config.yaml
num_attention_heads: 6
head_dim: 64
positions: "learned"
parallel_block: false
lr_head: 0.00581
warmup_steps: 200
final_lr_fraction: 0.1
batch_tokens: [32768, 65536]
Each number is 128 + 32 x the weight over the matrix's rms, rounded and kept within 0 to 255. Layers, rows and columns count from 0. Numbers have three digits each.

# layer 2 attention query, 384x384, rms 0.082, rows 227-255, columns 96-191
089155136120144146127136136147154137145151102161136147102133129158099097038176158160110143163153123182116151162141056149163106082138118086125120141153117141150124125099079089107132123086084118147100173107142120105135179142116105160145091139150176122107087141091136159163126125161098128158
130177156128153124098111213129120143114184187184102092145118130127126126066170156136145093114192105142154115139063081184095157156158130106134105124186104106134158091118145069128199158132136090125084113122120131118138134094099083152151103132148181141123113155123123124221128121133144169172
139113177167128095156107150128110124131135147173126168108118174101172073153125181124140149122103112108116102106113173129130120114082102153099107148138114134138200180187130159095093067142129159114149126140130099159115129109132131112193107168145118092140171087133119129120172110098149123173
118120115115166161095028106181093094156140187186146146113154133154101185138121125152113186145173098115134134112131176168204089155120111093114109188133162146160100183181165147083130128081078099097110133113120163133122192180149130127130112135124114134122122147106131153160127143151127087131
137116103147106130109101111137114120125125157144197190156144148162174149126107177067037160114123102127133123162100127134114149111101126130113122100158157082109139163154109137136092130128124112160122156139129142142185136111083117129099137102083109133108142189121132088137147138152162130095
177120136153143108150100095137147131147101128181104132209172164117157148109140140158128093129088088134102159134126039148128126155098165081153093153135155122134102178092119152110078121083096124151143130145097129138179116129108139057102153131134118158158108159130109136126129097140131163118
155163122088108139132079093124108116185117126136093127097120131136142131147144122121117120122144162110214091116206151127111122120135166120156148140130123117183109130133130123096120088156124091128138149125119085126118127096130129147131141118159136180145112135151121107140164133163156107091
130102159159146143105095117144099118110084072183162165122108130178061144190109104147141072115062128129142090123109139109115132099154083145133135161102059088047098137135155099134185164161132133086130161161181098070142113155114104108133114175106148145112138132154131098085146161088122116150
091171161097149149135082077173129111120114140152156131121117151142101129105138108140077169114131096152127117171106101114123117143084120074190112111114084107117122177183180102147113142152160109095107143126126101080135179114112109116168099117148122155124192136149091100120129134103141095133
151118103097138123157095116087135132130132119112105145139139080082083132146172156155147127142149179110077149161109150167156107148112118168143156143145138145127155158130181096098103088089115161134092138062167130101090161125125134100093100171157148120114158124106072178109107161141155091148
099180146089097171161101157130109154139174094138114149136138172151155118108164110127122132109133115098140115105112130109136210145058115111123154104154154098140094161156150111109190153131142125104078154142131104181125214160167152101132125144118091151038066069189141132104115065150116151133
141128136108116087110128149088117108154175135088089160129130075103135138073124114142134206147135121123095139108146154098146101147108159098147159131110194064131129146158110120119110130066135139168111168126154134102155082113093157069158082106089187197148217133146110155122119107146063116143
108101157136156111183126120108169116124123138107162122124140142123134139108192083109122125111098159085064113128110091120145095141123099080138127142158122081147138152081107134116127075102101119185147119095109162113085147140114178136170130148147140132172133120157114140129137088102107145173
151123139160148109123103130126077116133096105138100151148148146138159119142121097071110093130097168131178163133135188168116113127092153107147074187155092118116101078137140131090152120089165052125108152166111127108154139095126130110147155140128106142037132096185096128094076134091122100117
123114096108126130128161077125121140121156129136158122124096139165135131169087136168163070111104057118090105174100118136101105119118137129117124148103124110201096122179129147169117119131100133203150126152107103101111178071154146147097095102128044105133078136117079179137190135096127101160
145136098127136135122123150115137082130127074143096105126081114173133103126123172074115148166120147171131116171122148119192131147134103083139124140141117155094080085153137128114146112131172109147084123103154104136108107136104132116135089117152143172084170149156121120124153103144097162151
156104144116114171127104137105129106109216108140141135136123190095139110121104137103132093146167131173092174098083078117142113129127150088123136130102075137125121095115170094123079122057132131114112018099188116120129139079170197150120179123091142135098176117101122098155201141143137124154
133082144137073131089176127089048123120122103132081120105111168125101133126151097140133094181125101103025085131110157161123164110187127150147152091122118123156098095192099121149126117105156133115125080161120118164119068118112147140175172143116138105136138140176114133106126159137161092149
108081123123074138105105164137149181094075107092108065093166138118104147151156085120118103104110131154131147102101161119153168141145137109120138135105129111086137141123056126102157117174130102110159128123177113107107109171101120153110191125125153092126117145175103103071124167131144098145
128160126105153158143115114103134119105137133159211086117093144196113180124140122104116120085117118127112146169118102132141107115138154089152117166119090084099073132147157140110142108108166137097106113095111113109118104117132171154147142127168087121182110142098107090133159077144136151177
102053099101181147091120085126083112154099137124146083180122115097138129154152091095156118093114154112110105124162088103060103106118123119077093123080109147141120115129115146114138122109127070136110137167142116142141155139120153098141118146114086136172130130087149151109115122092071129134
107123151124131145136104157118144131048145121110069173143129077145166148142205112111101114114075111158119115088125141155150087113196109139119155058174102112107077107131154145150126108099121167096090159099128127085102118121178150129069144103082154161063136141154127110138202197127079152105
144130143109116102170114101168105137144221097165151100173120112130140138089126111151139100108090102181118167132120109161149123149156118081172120136140105148136133112131114126186056085158178135121092097139135144130116105141151079122143092095096155112129141135095136105113157134100141122180
137150089121142118120133209155119127088092129100209115135126140126098133121109111102176113120089117150116150120160113141150117130156112125153097135105152135082081075121151131113132065099169131141101113131124142131151164114099113169154108141087119059141143105097121121083168167124111105193
135072152106098141124147117101098079131145175152131087131158115163068118116150143119138141142191114147133149147163112130107184154089075093132109116156134075113139152138163172145123144140149127072113139184161165093145072120102113122055075122088140114187132089104082093131131122166119101096
110136085112096167111124102064095134101132139112134116138148157121112147110162168139103199138149146095140149107097101100141124188132138118147150093120126126159110108128112127125107135143153075113111115146114112109126110098161140125150123118083119155121113111121120095102127157151104120150
120107094123116107154073138112152182130114104129156120120135168152140100124121149122104143136114100077121126127137109143070085179043122151092108119148140125072133097115117131113156080104132159151156124168071131156133139096170123198116112156134143169064070071110170148119083177153125141099
101085134093130056155126109079111155189157158173131113167103107107107098094128163149168149141123103115145173144118141112131097089117158132170143132066151157159125109126099130098150129133159096117134140144138122106099099161116115092159117105120111122130158130124076120100137131090137141123
129116125112144055140130147144106148098102102126140132124123140128167189118106176117158088102072138149169139102156142134123128143174127101183080152139149177169153138080144093179125128123130105095134089138156114133154129161090097131138123140101150154152137083073132124085194137155145105122
# layer 2 attention key, 384x384, rms 0.0826, rows 227-255, columns 96-191
113075088129126108146161067180071134171101137132091123082134124108101141068142114159183134143135149086188140068112118158149108125118132102125144141111110140130114143138105106180131109202130139111126102113143166144147096124140121099143140153122117171083145154112096121151170135078118124134
142160083113125097139141136104108092101102135103091056086198156098159128132091150180132060102091200177126100138119139136142097154107109168115135118110150113152178142094140183105132159179100061047161123172164161081075088128091153092128085132160110138146131167093141140084147100065076104152
171158185145141080126132066142098198116130163132149149070114113099127131131145137150078118153116209090138107096136117127155127125125136100127141114070144045075147135100121089120097127123164135108110063158124132131138103147152139105164161091143136096127122121159137063104090111152098115115
103121134131135089097184087127173179106166094141142089139058135154142133180128162069078107121166133074136170122124144109124135080134113134134095184133055110139062080116133122185134166167126091117186105123111138174148089058126097153154137116160184125114105113089122149088147143177156137156
093094132139160108145120076116123163079127133137171146101063167120134133219093156113121125118077154105178112101107096172145161155120128084102114111188110160119123082140134090127142095146154168155095137090162154119097114156134096130185101139160080139160142091117121165159150127168132205159
122127131080132142090167104100140181101132171093104138114101098155121111159087150106092097132118178100109090161116169091135172123160078126095174142127115116119160077118113093196170179096143139106118104178154154145154104136094122135134109121127191132101164138163156103086087189114099083130
125091108092121142116140112132072095139146102127127131202075115066168062115124152100178127128106093153105074170099147178121117060190125034116154127159111079110045089165151152190125113121177117132045075104181138098093106139092157089104076138146099135109139086076160081149140138055125117121
133146106088086174145138130149174159083115119165145137128141196144127075121117168085124112129137165145090173110180120121158125119180153148185171112085100129134172128111120135126093147107165136149092048133107133182114141082088119143115155139159098158172181124141144094081146075122142119158
150116114040119108177132137146144177143095116095157114125134132136154131195165156122159174149104126140104092061124156189105130183116085128134073105111121136130133124095129110119156083125187139155130125164135171142124133160110137105124139123118129103141104181090073113108082133120113143107
149120076115138179109068169144139130155120134150075102151161169172140125135109102088134111134093062124134086103125145085110145128173069154091099113148041100024037157119101108174108121117115114128121135117123134204127117105095088123122126130124093125156134143101135067075148111091140147088
109195098139120133112164121142095097149145127116144123140168072133126112073131084156156116104096135153122104079120102136162124100121131145086091108121103132170137120177146163134133138148108155142175149151135135127090154111118100086072158171145163100124183126106107194097096135148091089147
162098090118111118069129101164173047103167113109108167119138116187113091152109081099088091064141090111157166183139148181157149145151129162117055152109046122141097152119128088129106155122072160138122168096134066183138152086166145131127118165143113109151151127146170142120137135145098112097
097144108130086211102152157106110129154170173161081102134125127134118149149180135094140109173147166138129113170145130091160125106165123131107133056121133124132121116106110142145160149106131133061113135168129122119172085116135136140088110106162128052147103169120143050148084137119096083123
161153147113169140146196178106163173072191191101123101163125127112118165092116143128061109143091100107071136135145089161168099136081131152144153092200125119092117113129110081100151160150143116116178103184182105158174160110044101107113159118109092105165134101066167129043146109088143139182
145152121130124145129092155110148129073101131127178147098154161168099134131177093053100157149210198180125131085119143113142162161119146197179097080168064173060090135106099135106132119119127127088114121121130098103135084150192152078128144177182148133165120139136081149136092128141110121117
147155125128123177082191149145158138116101168090088145113152177138182110113168130094132121210101126128075105120090117103154121126193134084137173118133089120126071129112110037117089121124122128127191123144122141096126161120131178108085098096122157140070108119100115164150146062162170164089
177072139157173094153101134083130168182081096118138119142161145097165148174181164141152137105134085101134106127116098135141102128114167195145069125103121150179134144095121126132125108144147154151156148101093164211181142129072046065156091101112141115174106207119097119159160145152135104118
092125122142108203172132100102160117162121121126122130180176127146167129143132108078096081157147105059099132131105120133176168111111131174131112106136132137178165152122095143126133117159190150111139102044058078131117144162110112122142122142113087141117124066136133139170150141176112086104
129140113137140180150124091099175114187146183170163145174106075071117093121112129152129119167129108142115144117144123135113076144128123152150150126167108226166164091128120176140152105080184139149107069142120123163110141131172099102119092145104132137091146134132193088159095134163114093098
130146118166112107120172091120128149075102096158201143080130024122142144120116132151129088121132179076131095144152110142110113147159075129104189169142110184200139107119167143128184123070128103150110186158141192132142137131168161144129116099092104137114108098116094205104108100102122085096
148164141102060099089085168138170107137139154137101154094121141143060079132096125098070103130083129163141130145160175105109189112179116116118108124105133152154129150141123138150122181132119125083133150105131141159115114122119147152120190151120177143138159123126149120112131145183130129103
131140073141222085170193119141116128108136078131132120127133218127172145171121190117158173120138116147139168161137193180108161167116191172156127184104090151165119136081137118015115107125161115110126123126143114179132123123075146128101105106149110143123136155111108118081178092214164082161
101131172141106086166122116052189117157108088132136126151147117125161148145154122139174133119156103122144100148119154136128101124098116097150143157122058139121132169159087162111132114079140151111162127124148161111094166111117111125106108155139139145095119143130117111122132131068133068137
143154114147110162151199158096131125080092127135132147066120138112195180093144150135132098084105170160154101118113129154164071181128076139189144138115166152135195045112130133050170191126098103088163132122125166100138132126098160140042057105130146154148117157094061096178108097138119096147
161111105098075096136132136119116165123126092123144110097138129109094166130112136122146109170090105119178099085092115113122062103176129137130187170122179111114103100105087116113121076165117141095116176113118102147203108101164153164159123098140149138135153156082159128149220105081152185150
135121158140174116179115154076168070093173138089099135105149096077114095119139118114159109118077132177147116134052095137133108156137117178110102096140065132099106100148180117119139114139130141125149116119121108147089207116110164092168155137125191123123147106152125112124112147144151108150
136122120126107070166153088139132160079177142146146149089155105132142127133096103133200185181120233112138114125119122119095082148125122129137122121151127120150157113119105111104126162126102122131143158140119127139101125128127116133114161105061106137119099160122106107154081164118093146146
112125145160123095085133164119155201057136090158136130066130132165077087140119148089090148138081102137111151133100134114061177141069142170155122100118127123146125139108119168134063127168137107179061149164098087156111149127131118128172146142093192125092147176130130131182142089098156126109
122138112134206115148115120152123084165066111144148147099146141111086163107152065127133111164116139184107119173123146128112133133116102139187126098126113116150147131156143175156097107139108115128111132112147127142104179124105109090108106092053122185129076072070118128162151095078156155107
# layer 2 attention value, 384x384, rms 0.105, rows 192-235, columns 96-191
080080124148147127099111173127166147116103172096158182159090087094114143088167087091162172093103090160120116132151146061151166145149185113114133135091124097126132099117132144127146110134150143111130130124117088117097093119196122130135147115157132130153162134112123165104115117097068134119
095135150114085159135065151097150151126147071197077060103110094163111120163151101131117170159163126165074131131109135143124117144134111075158119145099135149134153125124178120174112124116162122138122161113133082112096070132142080140167114160120174167185122119145171154138150117165110134113
124162106184076116154126115126169142139108133140195144121173131142096156111129147138141075083045121085216099100081121089197136162080109140131138109080187135112119191122098117092086132128113120129160132125160158128135187143128255084099157121139094109134124167131192101127118112120103140090
181119138110108135174101143142113139149135144138064126134161096121115153080125150134152123090121086134090077177088147109120131184160116154084138126136158137156096145079109124112103139108129158149131107144139107094095160111109105120092073128053120136137117162117192106141179142156120140096
150136134081102122123112144134150125120124145197146133081126154129132143146141114138081110130133140115196116107142118095127089150133148162140172153112113201134087157064148113139116110092162143093144134065122170112122132123119148145191118082198141136130165136098107107154140073176167143164
145119113132096122093103111138085110182110138153138134157121207129151066100096138093183061147135164155152139124141090144166108081154127082122178142189129161164130121169125070126189145126098089114060092109064160086140092132074143147156081109130167103147108185121153106125161102117133204153
130149073121155109114128132161099123096188109153152123128144090096155102119101137072135129138114120136136148129116040154136136114117086091147131177160105113088149179121161164125116130122094116121112144137150092105155151125132084177141166120110161113165127145184127143115109148142087123154
124114101140148120136152076122131150146087170082138177156089100098124148131073102124124076124129122186141186093137119073129132116125117078113086051151153154137033117137127199130163132141129094096163151049151125160142088127163141107102160079114111144095104071155163103090177187093163119107
146119113150157090127182109104115089180129104176120115105204162139133120167136124140121111163208150128150082143148177141113148179157169127135139115117137108126074140133107061124152119140119161099144140126138086175105079111144046066104169141160137137132126108097129176113117169157132092176
145192123092159130099082109128130132108131145096136110141052077148143099122133084117137092096108109137072189133108081144142173089137143086119126161164113099107148123099122127165132129124119166155162119098118170152131094173167097166135096131150145122167127124194169159130078062124124104169
165129235192102120166132172076140153121134124164142176099136172125064154190119135146118174147158209131114129111177169045126101075190100128157077130141124149114080134020106158051135111155159124135138167119117139110144172150188116129136173054121142129064154103092087112150092134136134170129
131177130058101072175129123119090105112153090163111120195157125118179129139177162070119151078152186054046086156110157173135114153115159023179127186105100135148092160127150091134077106105095141122140159177154080103096134133139127138134124170150173160157119136119055176087116124141174102110
141116121148153131142097129131126178086123156082124126175105124115170118163114145133091120128087110115117189127128180148109153058128092136137132133172120097163157113166076033164163176010160127062091081124158113152153113147114106153113086186180140137115135047145129128098132111128134156133
129100099110128142146141134124129111122194113119114138108118085099116084154135130115143129104085140117129151120109101120133139121130105110111064160107119145167173158137077169112117107151140135166156073104111133173131096141085111144090073120163042175138143130119144131126174077167141138139
115157144113120164103149074177090129152155070098106092129121170133144143142185143134139124138152070034093103140131165091147151151203132123162138135106152138071086122080147110114166146081096118160105188073178134119139092120118137142086073137162119148142121128098124147136180139118126125165
166142101116142124144134139108087162188157147142102154191123155138122142150136150094178060143138119103145133129134124141173150115121129078151110159152117117150091128179117061123131110134121133129122114125116091164120087089101153134136121085102141107119136105141097134188125111134142129141
072118079134237111134221163109166080126084102128116143102094102092114125149120104127081112143126167105113117162136172187124138144145122115135081083108057150165118166132173133117115130176124152132188116115111066113135132122173143176063149110092129165108164119123145116147131163114109144163
157064134090176120120144173082091161093245100148162137158191136171129124103134143140145161186130146151094077210105148146147128144142141156134108099123095157169158146118112113112122128077131128130111136141070166141134177145139130110110117043084173178057091135094051091133151108136140094103
138117119088094131123178128129163063092211086152160092118097068124176111168118186081099146108170167133141123091099160105165082172130137140099142112171129142132143159116172186100122189098107161112181124151119063152162110109129115136164117108114120219051112185174145114172159089140127094126
108159116141151114122127146139149064098088072095155120152105188167143073092145076129132116112170143104139114076122130127109123142082167134136096089113065105177146156113211094120197102153133116084146177144115137132042163077144097106104118155155139151142135119132118167084143115099105182094
133171120124115133097094143123105170180139172083119161106172220168178105166101135148055157138187125165101138091133176054094095138117130133183100175117149087092156105157108134111129166134114104100123130083153102132153129126113142137158119195165132141064152108100141107124140187137146167172
151110118117172164124089145090100164086104128134153109122157129168098108092111130121167124137216141125113165106164083077153122101130107104120129173122088128132148126170145131124158159095159145109083139140125103095113118122107085114155128100139127087127157125164113125096108125135056108130
121142107108097117142110195128125107150135139112134169114155113102156155129149133114137169105132154112134119092113103119135137105070141106153141175159087093141176093137079144152128086140165178133150098135085192165148163124122078181085115104099124136109102124178087125106129108103103153118
143128117121127109124108178157115164120086090116120160086078146100152116100135150185115092125122127126136183082172117157126056170097114069079099140162141173188098137121149119171121110147105110112147098076099133060113093140066123145128145071130095154143113099171116127095114139149115134121
136086131113139164088102100139097174160060097144134095135179153133095115104154135139119161130136138118111155068168110143178094108114118112110129122183108124088094149141119121142184133123133066097097162099091159129100124117117164143101129145139178077171146117179124171093110116131103142167
174088120142123125075147089112120137154080128128103119103089082139181167090126137123114117154132127077147101136143129119194099129107137166142159103132108157118166115122134155110106166135147111162194154164194084135090087105100105083074152125126146141128097111145087113147137118093113134119
108119151090139153051157109087104106126143125075162148152164112135141177150130150128159146104145152117095134125115145148160102125120160059102092122157131091111126105116097118111154101117171141128104105170093138159147123111177171193154183106165141073127175135132133141161126148141107085157
081118149194148128090112147121110107113136166123171106129096136105124167153196147181159142117187177149115094108125091162163127125136133122076082164146080125130080115169170186148060151145183136128169118050116094059117135096128143093129192178146146173104145136128119156197107041113107159151
075145136133120073106159113065105170147142120066132198148153101111145129102132138104108107129138110129152123093053178168130145117123117123154170123176197143120156173145120186122104119163154177119095131112196111178105106133139116152081159167087113126137120113137142150154140175052130171122
142112132094151146104101075109077144102127125113106180105197126162079133146148115119149140163084113153109141112104131102156124070180194108125108137203074125147175147150133120172160104146087126133124109120081174137089113130089115109165111162125171152198141124147096166141205240086158134153
122111166104094101136129142110086135109126153080146113134111117135159144143099138122176110121119181151078144137128205101152127179110152119105163152135142091121093160103083153155139172077128151089053079170138158138107097151114125077123060066188157095143121135131120118201130145167113152104
157171131093117079082118088143081085134175124076120096091093126145094131133168074133114116055143129109104149111154092106163174105151085113112126078148165120168142095134151068151171141141101120160106175045175135126113109101145120116122154199120135080204127174164135158105150143140123135073
149083116125121115113093139109173157115146109153102142166146061180155144088095173154110124120143099159100096124140144109141084185036118149119161127130123104149139123133150134115084134109134134173131144158132106140126112123124119098107140139109119109053128132108075101152150090126154136136
128136088190129141077157125138141135138122130056128099089122141098136168077165139188121067118101126124120159149123093094130143101102174131133170115124058085134134118171129082162129082105067039053143117146145138175113159115124166122132160154136126105135139120180152112101135144114159119124
148149168135135113098109187125201132130185107116135192092138128179171159081143192166124132146103131114127178137155089094096096115103113129136072153149115099137111096085110163097077099156192159140169155122119127170181147110082081116108075099166073117067186140110105049163152115096151146134
112175126118116130145141141115130108163124087122133106171170148154153121075160166177143091136097160157152144107125079134098104159083118098148167100155162090120115192103090155132102124110158114133101117115109152136170156109138175125121127143098105126182103173181111030107121063192130129161
116098140143150132122194149103146132130114092063177122088098088190095129083148126159075160110163135162124071112157150079151138103106155123077132099112109148143145153093143108114095157154159165112102114127192089170053126104117121126114129102135121169113157189069121102198143065122131125168
099169066128131179099154073138048166091105150115142085166115048110112158135137142139085079133108137158184146145103133179120150132121159111033107108124101116141180177164156106133155131104120111103115111157155137087132105176092187191129094141114110081151181097094128094119130164098153099137
149129107209215108112134157102126135158056156197090156121109134115087108156152184119081132103121087162161108120135080143192121168144096229168097128128060132079113075125083102162148079108082127107178152128064157117117096129056170185135126114148106098149080111183171126078134104126117148129
087124157147138128134105152110109120127127107073147116108121184192103172094157167156153131127150099137096123145145172115120171099122208182132162127142128156159140137070085061096096154168102146141140110139132053159140162107175099132083060146071130142070122120112115147161163154122168137077
141166083135153155082114143162080144149080124126078134069152089136142104082051120174136114094157104167131131129179172100122120090053115087138158140112152148060091103100122155074094124140118101129139088157114089170145156169106132095104168128126090121125081173133145140106120133102120142141
190150110160108116165176092114116089140088122182124121133060083123167114133098105098151155138126150112140109120143126154076112170144109132146127146119123131141120132122221134147152160165150141140090162111179109119077111076113135117105139138116140124145137105159120203112139144120100192092
127125124126149087213107104114102098101076177158149130123180122186149133085125147127085113121109122109096030111135165180168127167092156125147137129134094113103121122142117079124105174135154103148123117141088080105161163162151122112128172130130127149147108135140146107128184089140133143137
087075149123098114118128172109144107141156122094141174076134200124081106150179132147095098087132154127148118105128184152106111127168168172098181108132230167109138143111059144112103085161149126110161137099125115150095067119120132145121177124152149094092130136116057117118115093150157171167
# layer 2 attention output (transposed), 384x384, rms 0.0919, rows 192-234, columns 96-191
045153106124127141075136160185089062114131162067131130059168097111166122117109134151132159135172111085106202129144150149173100163175102117077116160109075157150173104121108073113164073100077147157138095118096176115135118096184090123163112139118146204165195160117138113084092107151172162065
198142165151147062178138147066094121147122109144079160138142128161116160110141141163059068152083128114124094116146111154141150068161141116175133132207125102138130155117161145162141077103096073129150145142181136155118129072145134127102098128087155166106096171132138115117097113107165129136
149165105065126209101081101170132125103153105113149088076176109110120135111142088096166152150148176132099114136162142134136078137126142135074139109096118169105143126103132089137156096109125161152131128069085120147105132138118216077111157153184135143166142139143154109161182083146134134142
108163085090183116108140124158183142124132121181158155131108162135130129114128154097134161150095111074146109106175161149118107138143152122150108188123140129118166159083116159132109132145083110151129147122113145110103171110124119135166140130174165145097155154125120113126108104125160114164
128155123181059134096113156132122142133104099072089129124110091089162113081183106166085088110103088124112152123097150149108103136106127116137142160161144101119109156122190134110089129136118105150133089145151120077123110122145124145102133186120107161087105140165132130150130131077086159031
158124158117108106177076124139160170117137104173119111113111118122083171114124116115164198115096114169084093140104174124089181116094147180136160169090129090108107110134188193131068154107195114092100086177122093139156135102152151087088197096119160104156121085158147125177107182065099120118
150154137115137229102145059111134110115186194170138108145109101153174143100124082139084136104153192143169166125151148108160147159172107116173114117098129126127104124126089087166155195128141084158126139111100139138141139137093184075089150109110151154130099099124184074171158091062103123117
127155159082063147129139130198080123120211059158124168138143148090140110116133108103134145116103131158154170126068132189157144063142139123149184130103038126092123091142108104102128118106145132111110087164145153084130184088121102145208135095059098116174198161141107099105189113031159148132
112134134132116128127131141111110178120131133123132115100073134090114156119158102167103141077042149103178190140145119118147081066124103161212132155147118172173196110139166145199113138158123098122172152124213154154187137111146076193135127150118093140120078209109146099117116178141137122106
151123162111136156138125118088140088070083118172085147127109133123126124173146109106131074118178135147145103070187120107078149128116099110121097174106135132151099118123150108112173161159118097044114094133130067119084093038131168126084146147081145127161097082114103132142160108066048170127
127183071133135142105138138130113121148161106139115091151126170059161093049130172122156131157154054151150183106094166165107076154098163118129110115155092139147148120148126066121083087153115144106133077157124122145115075100093042077148091143095146167146109160167179117096161143095143104118
137171112151108151124097169108119156126147171138136096102105077145143120115119067153076098120137119197093168065106155109143106170184118142151133114193170108128162079138122190144119151144151112163126220098209159099184110149074134116135112073115155124100096147116141063176139109160119156106
140128162143132157123141178039123121140058117162183165171104112122067102120119135139192113159147120170163145092174015094077142144139164122152162079118174153088162137163179174129166128228119118101103126101162047071142125094099168151164123135150151069160100113120149119111105105123047074200
134112135119105147153096115078187148150094102172143113125117141148158195150109145148056141114200163086184124142129118101107069173113130152135159149118104104117151160118161129134197148140136102070161118091113121083062158133206147137143081133134158074144120092153109068164081158107094158163
150112140142105121133133078125185139135094171117138127114092110102121112121144074150129085131109138159179137136146180168104115136094118149094103101104179150152130130139110107151135148151134118081216121142143160149069093133164145115096135134123136140197147147066132133176114113122064137093
191089144102130081141118147080116112065082124179147125096153145100128093119063112074165154103126170147114158137133164134071147163138121202122161130160145097085144163097150159155179126121163090091033074150130092114128166140163140146165180113150110099166170099150105081121132155112129100170
176077144137111124122122093148126100128165146160129156140131131123150119160145134085165154114128168116139174179100117128127044117145159175163122119131139119077144093108082120129096127139105068160129153156151159119138126129109131115140141143097127183100131137092134135090161092090150103123
100091114165074114153095116165090100227072139114163131093099160123100144155104150109103133147115141126136150151167135143097162092104128150106097139145125125089126138144096114089099162150094153126107151116096162125191120166148113103171131146087112140077129147146139150074171179138143103120
083171148169112135163190136136138114131169120148127166144137162154143121086121081118115111098115119102147099150171099104157099099123086082124138127130150067183101110121078098113153092183159118141154134157107145093148207108111117149108104119081157130130156143104127146167137155100112174137
150109072167133126132124101105149161118164143136126094136140105110171120173118156151151120124106153159151137124172066085127109134143178156118159117096152152119148074145112172117122107165162087151133144092195147116128078110086132114141126103145128140123156124107115079117092137156158100162
115110142131145151109205106099137158142143074080154121130084091104143160072177099128135074124113131113162160107065081094140134131162077148097183062144067093143124137117133115164127106157152129107173092178128189056121115130104090161109115088152142131137079112143151150179137132123133110131
135171108168173103148202096139114118161144147137136129154128177129157096135162166142134182113107126141132140145170129150160147129210142121106149084124154167140129113097145122098128126162100123184148171138135071119167150156099122120123152161105119143101128129096142152132086129189148129133
134088197087136105127152120090147123119088184149129088158106088166110161098082157114148171126159135121169133133161105096119070154085130144070103127105181154100169117153150141104157068098157052132113138135106099122134094146140130104128065167172113143153146121089124157123146139119125154153
167108091110139113080123091157151118185188094110136090154181120063138153124154113121126162090118076148108117145112121176176118142196128090170189183136116115110098178078167086107144146136106082148080127128187091151179122085113139096156123163118159075096111115126091096105125135128117158137
225107181130119143171135152144141107077102110129142049188104110092127114159125058167140124167126172142144163135132213152077175074099159181145148109125139148122091130095133107112112178127119103147130100192129075118113103114118151120105138105096158055169082094165128113163088146114149125129
112138163141147158135144138106169091110183077146075114126158127156117151153108120066136118150157157134162120116105162115092121116099123098168116156094104156142093151074097116114144124124104131147083096142162150106119155154163119103140136121074120107127117182101147117107105136138117097167
135151148119122173164100162180154131148062124165112134109112122092141110089101160197146133111116159129151129106176171162103119070073113127105139159069075166112074123121157127145165114184128199116116151092059098171139115110069082139101168119102142149146098150148167136089154142124180092102
134150110177171147158206131116086097099104111113076117165160141194072139101121144086090136159163116149105143107153111121135097166108114113187131147045145154178188158089152101109113076159089101227143141171127132213125108105134102082146073159113160196181156165082093141075119121081098154092
087128088116129110162135165151093106138149154140063095144170125107130121121158140195134160202141099121128137117129120072157150166159085132162153127056063101123157143118147074115184116127164123158119136175097155116118154091090161106185073137197101149146122135136119075096083099134087123146
070118161082119051111154134140186123143113180142135103134124119180159091116142127131116171094109125086086088169118166122142172129137120141086162121138078097063126131124081162107111163094125190160143148096084102161109090163149103179153161162135091054127158111127113069100081131186115182126
090141119140099161162191157122142160174036089151066122141159124058063114152092092159117063163168155133117124134108090106120090099138103134073115159084103143145126103117168140085174079140098124139158136127141145139136182095132100176152108149112127138154171143101117131112104150086104131193
125145177150101096110144142108108154089103085132140123091125116132195115131151132160178155086115128117127108099145153108125113120072088134080164100141095151090136070124165197108171103119102220075109141125121121062067073160138172148153176020152152110124162087075153204144087155139125143166
075162141153150128127099142144090154097176106087189086156144172110133175131100132078124149114169146134181094129125141146110123113157164135153125158135153121123146180146114117166114070172166149141131164112128161118169177116097079097119077144154110145136168188171150175138121118215170136159
138118141112109091121129077146106164113135134188119164125194143139118118106099105099190121113155161125093186153148055166090121111128117152081124099155133214110117132155118139141041152102207163097056140153041116121156099139139142147133141142119131132150179105173123187122192120125110113176
101150123117131156187144166179131139131206117162144096124084142102067083102082140106188134139146060102168096173116122144118158143086165137140127154169131125136127142158117074112151122109136105110113118125179160134109089107134123134118077130177143161124094132152146188115127097162160115101
128150136096148189138071103162097147131121062165099114132145135067128116168140079097108110036144121114081094143157163146131142101168143087123081138127141074111131128137182111091161116169115151095109127117122099156152151159140161139123160179158125147149107090122125207176087118102108137153
095135050141076131128127121159101154031067116154100127105094178075133138172120143124176075126152154126115155169165141137133105097163150135129099121084090133121141152066146101167158067136089081112236120186093131124116154095119107116126181139131148166137169155147146213081114135163152071118
143102123146114156120143109075117082073064128092069143112134169091138117210118107160119161132174156118088124128083128138123160092147197174170108112116138142080047117110154144140157189134153133101142126146073077100099136106129197171097149105085131088143138128190082108118112118118133076176
172115091113085161093119047126140086111098096159155141140113024137108131144143118137131179138099127049203094167136140133116119123140160107129145087161161123142123105139170141091132153100159128117163177110219109095056086158187113179123180179126161029185109086157109138102053107131107110087
127162078132155137139111164151137113121122155143067152146157106070116098133121156148185136075161143103181097130110135106082112173110127110172093143112121131126164142152122135139158082201163098135114063111110142139139141104091109114171139139132160164101105153106137085108065103123138158136
102104170065095136108152045050182108143151116108184133129091136105112118054174092128081145122105254120085153140101110145097160099163107171112109100158094139083145134158108100147144139196130171097146156122128152048132077175131164128107057082120167118115048055172158122144128114134129154130
151096160183152132129167138110133159124150122117131096115118159115133197140119100135120132154104106130098152118117130171159100130141113150132129136142141139148118121093102071127071124069136125115120176172154098159100143122123148086127073122132126123161158142114136103138096146115100132135
117083138129127142095134115174138133140192121106159113119116099107138199150072105062143121028055165082137153149157099125161177120092102127140130124114177126093212113125094118136099126107115152169096107119168208138085137148111106065119141113142122186196160131079120103171131130134138123143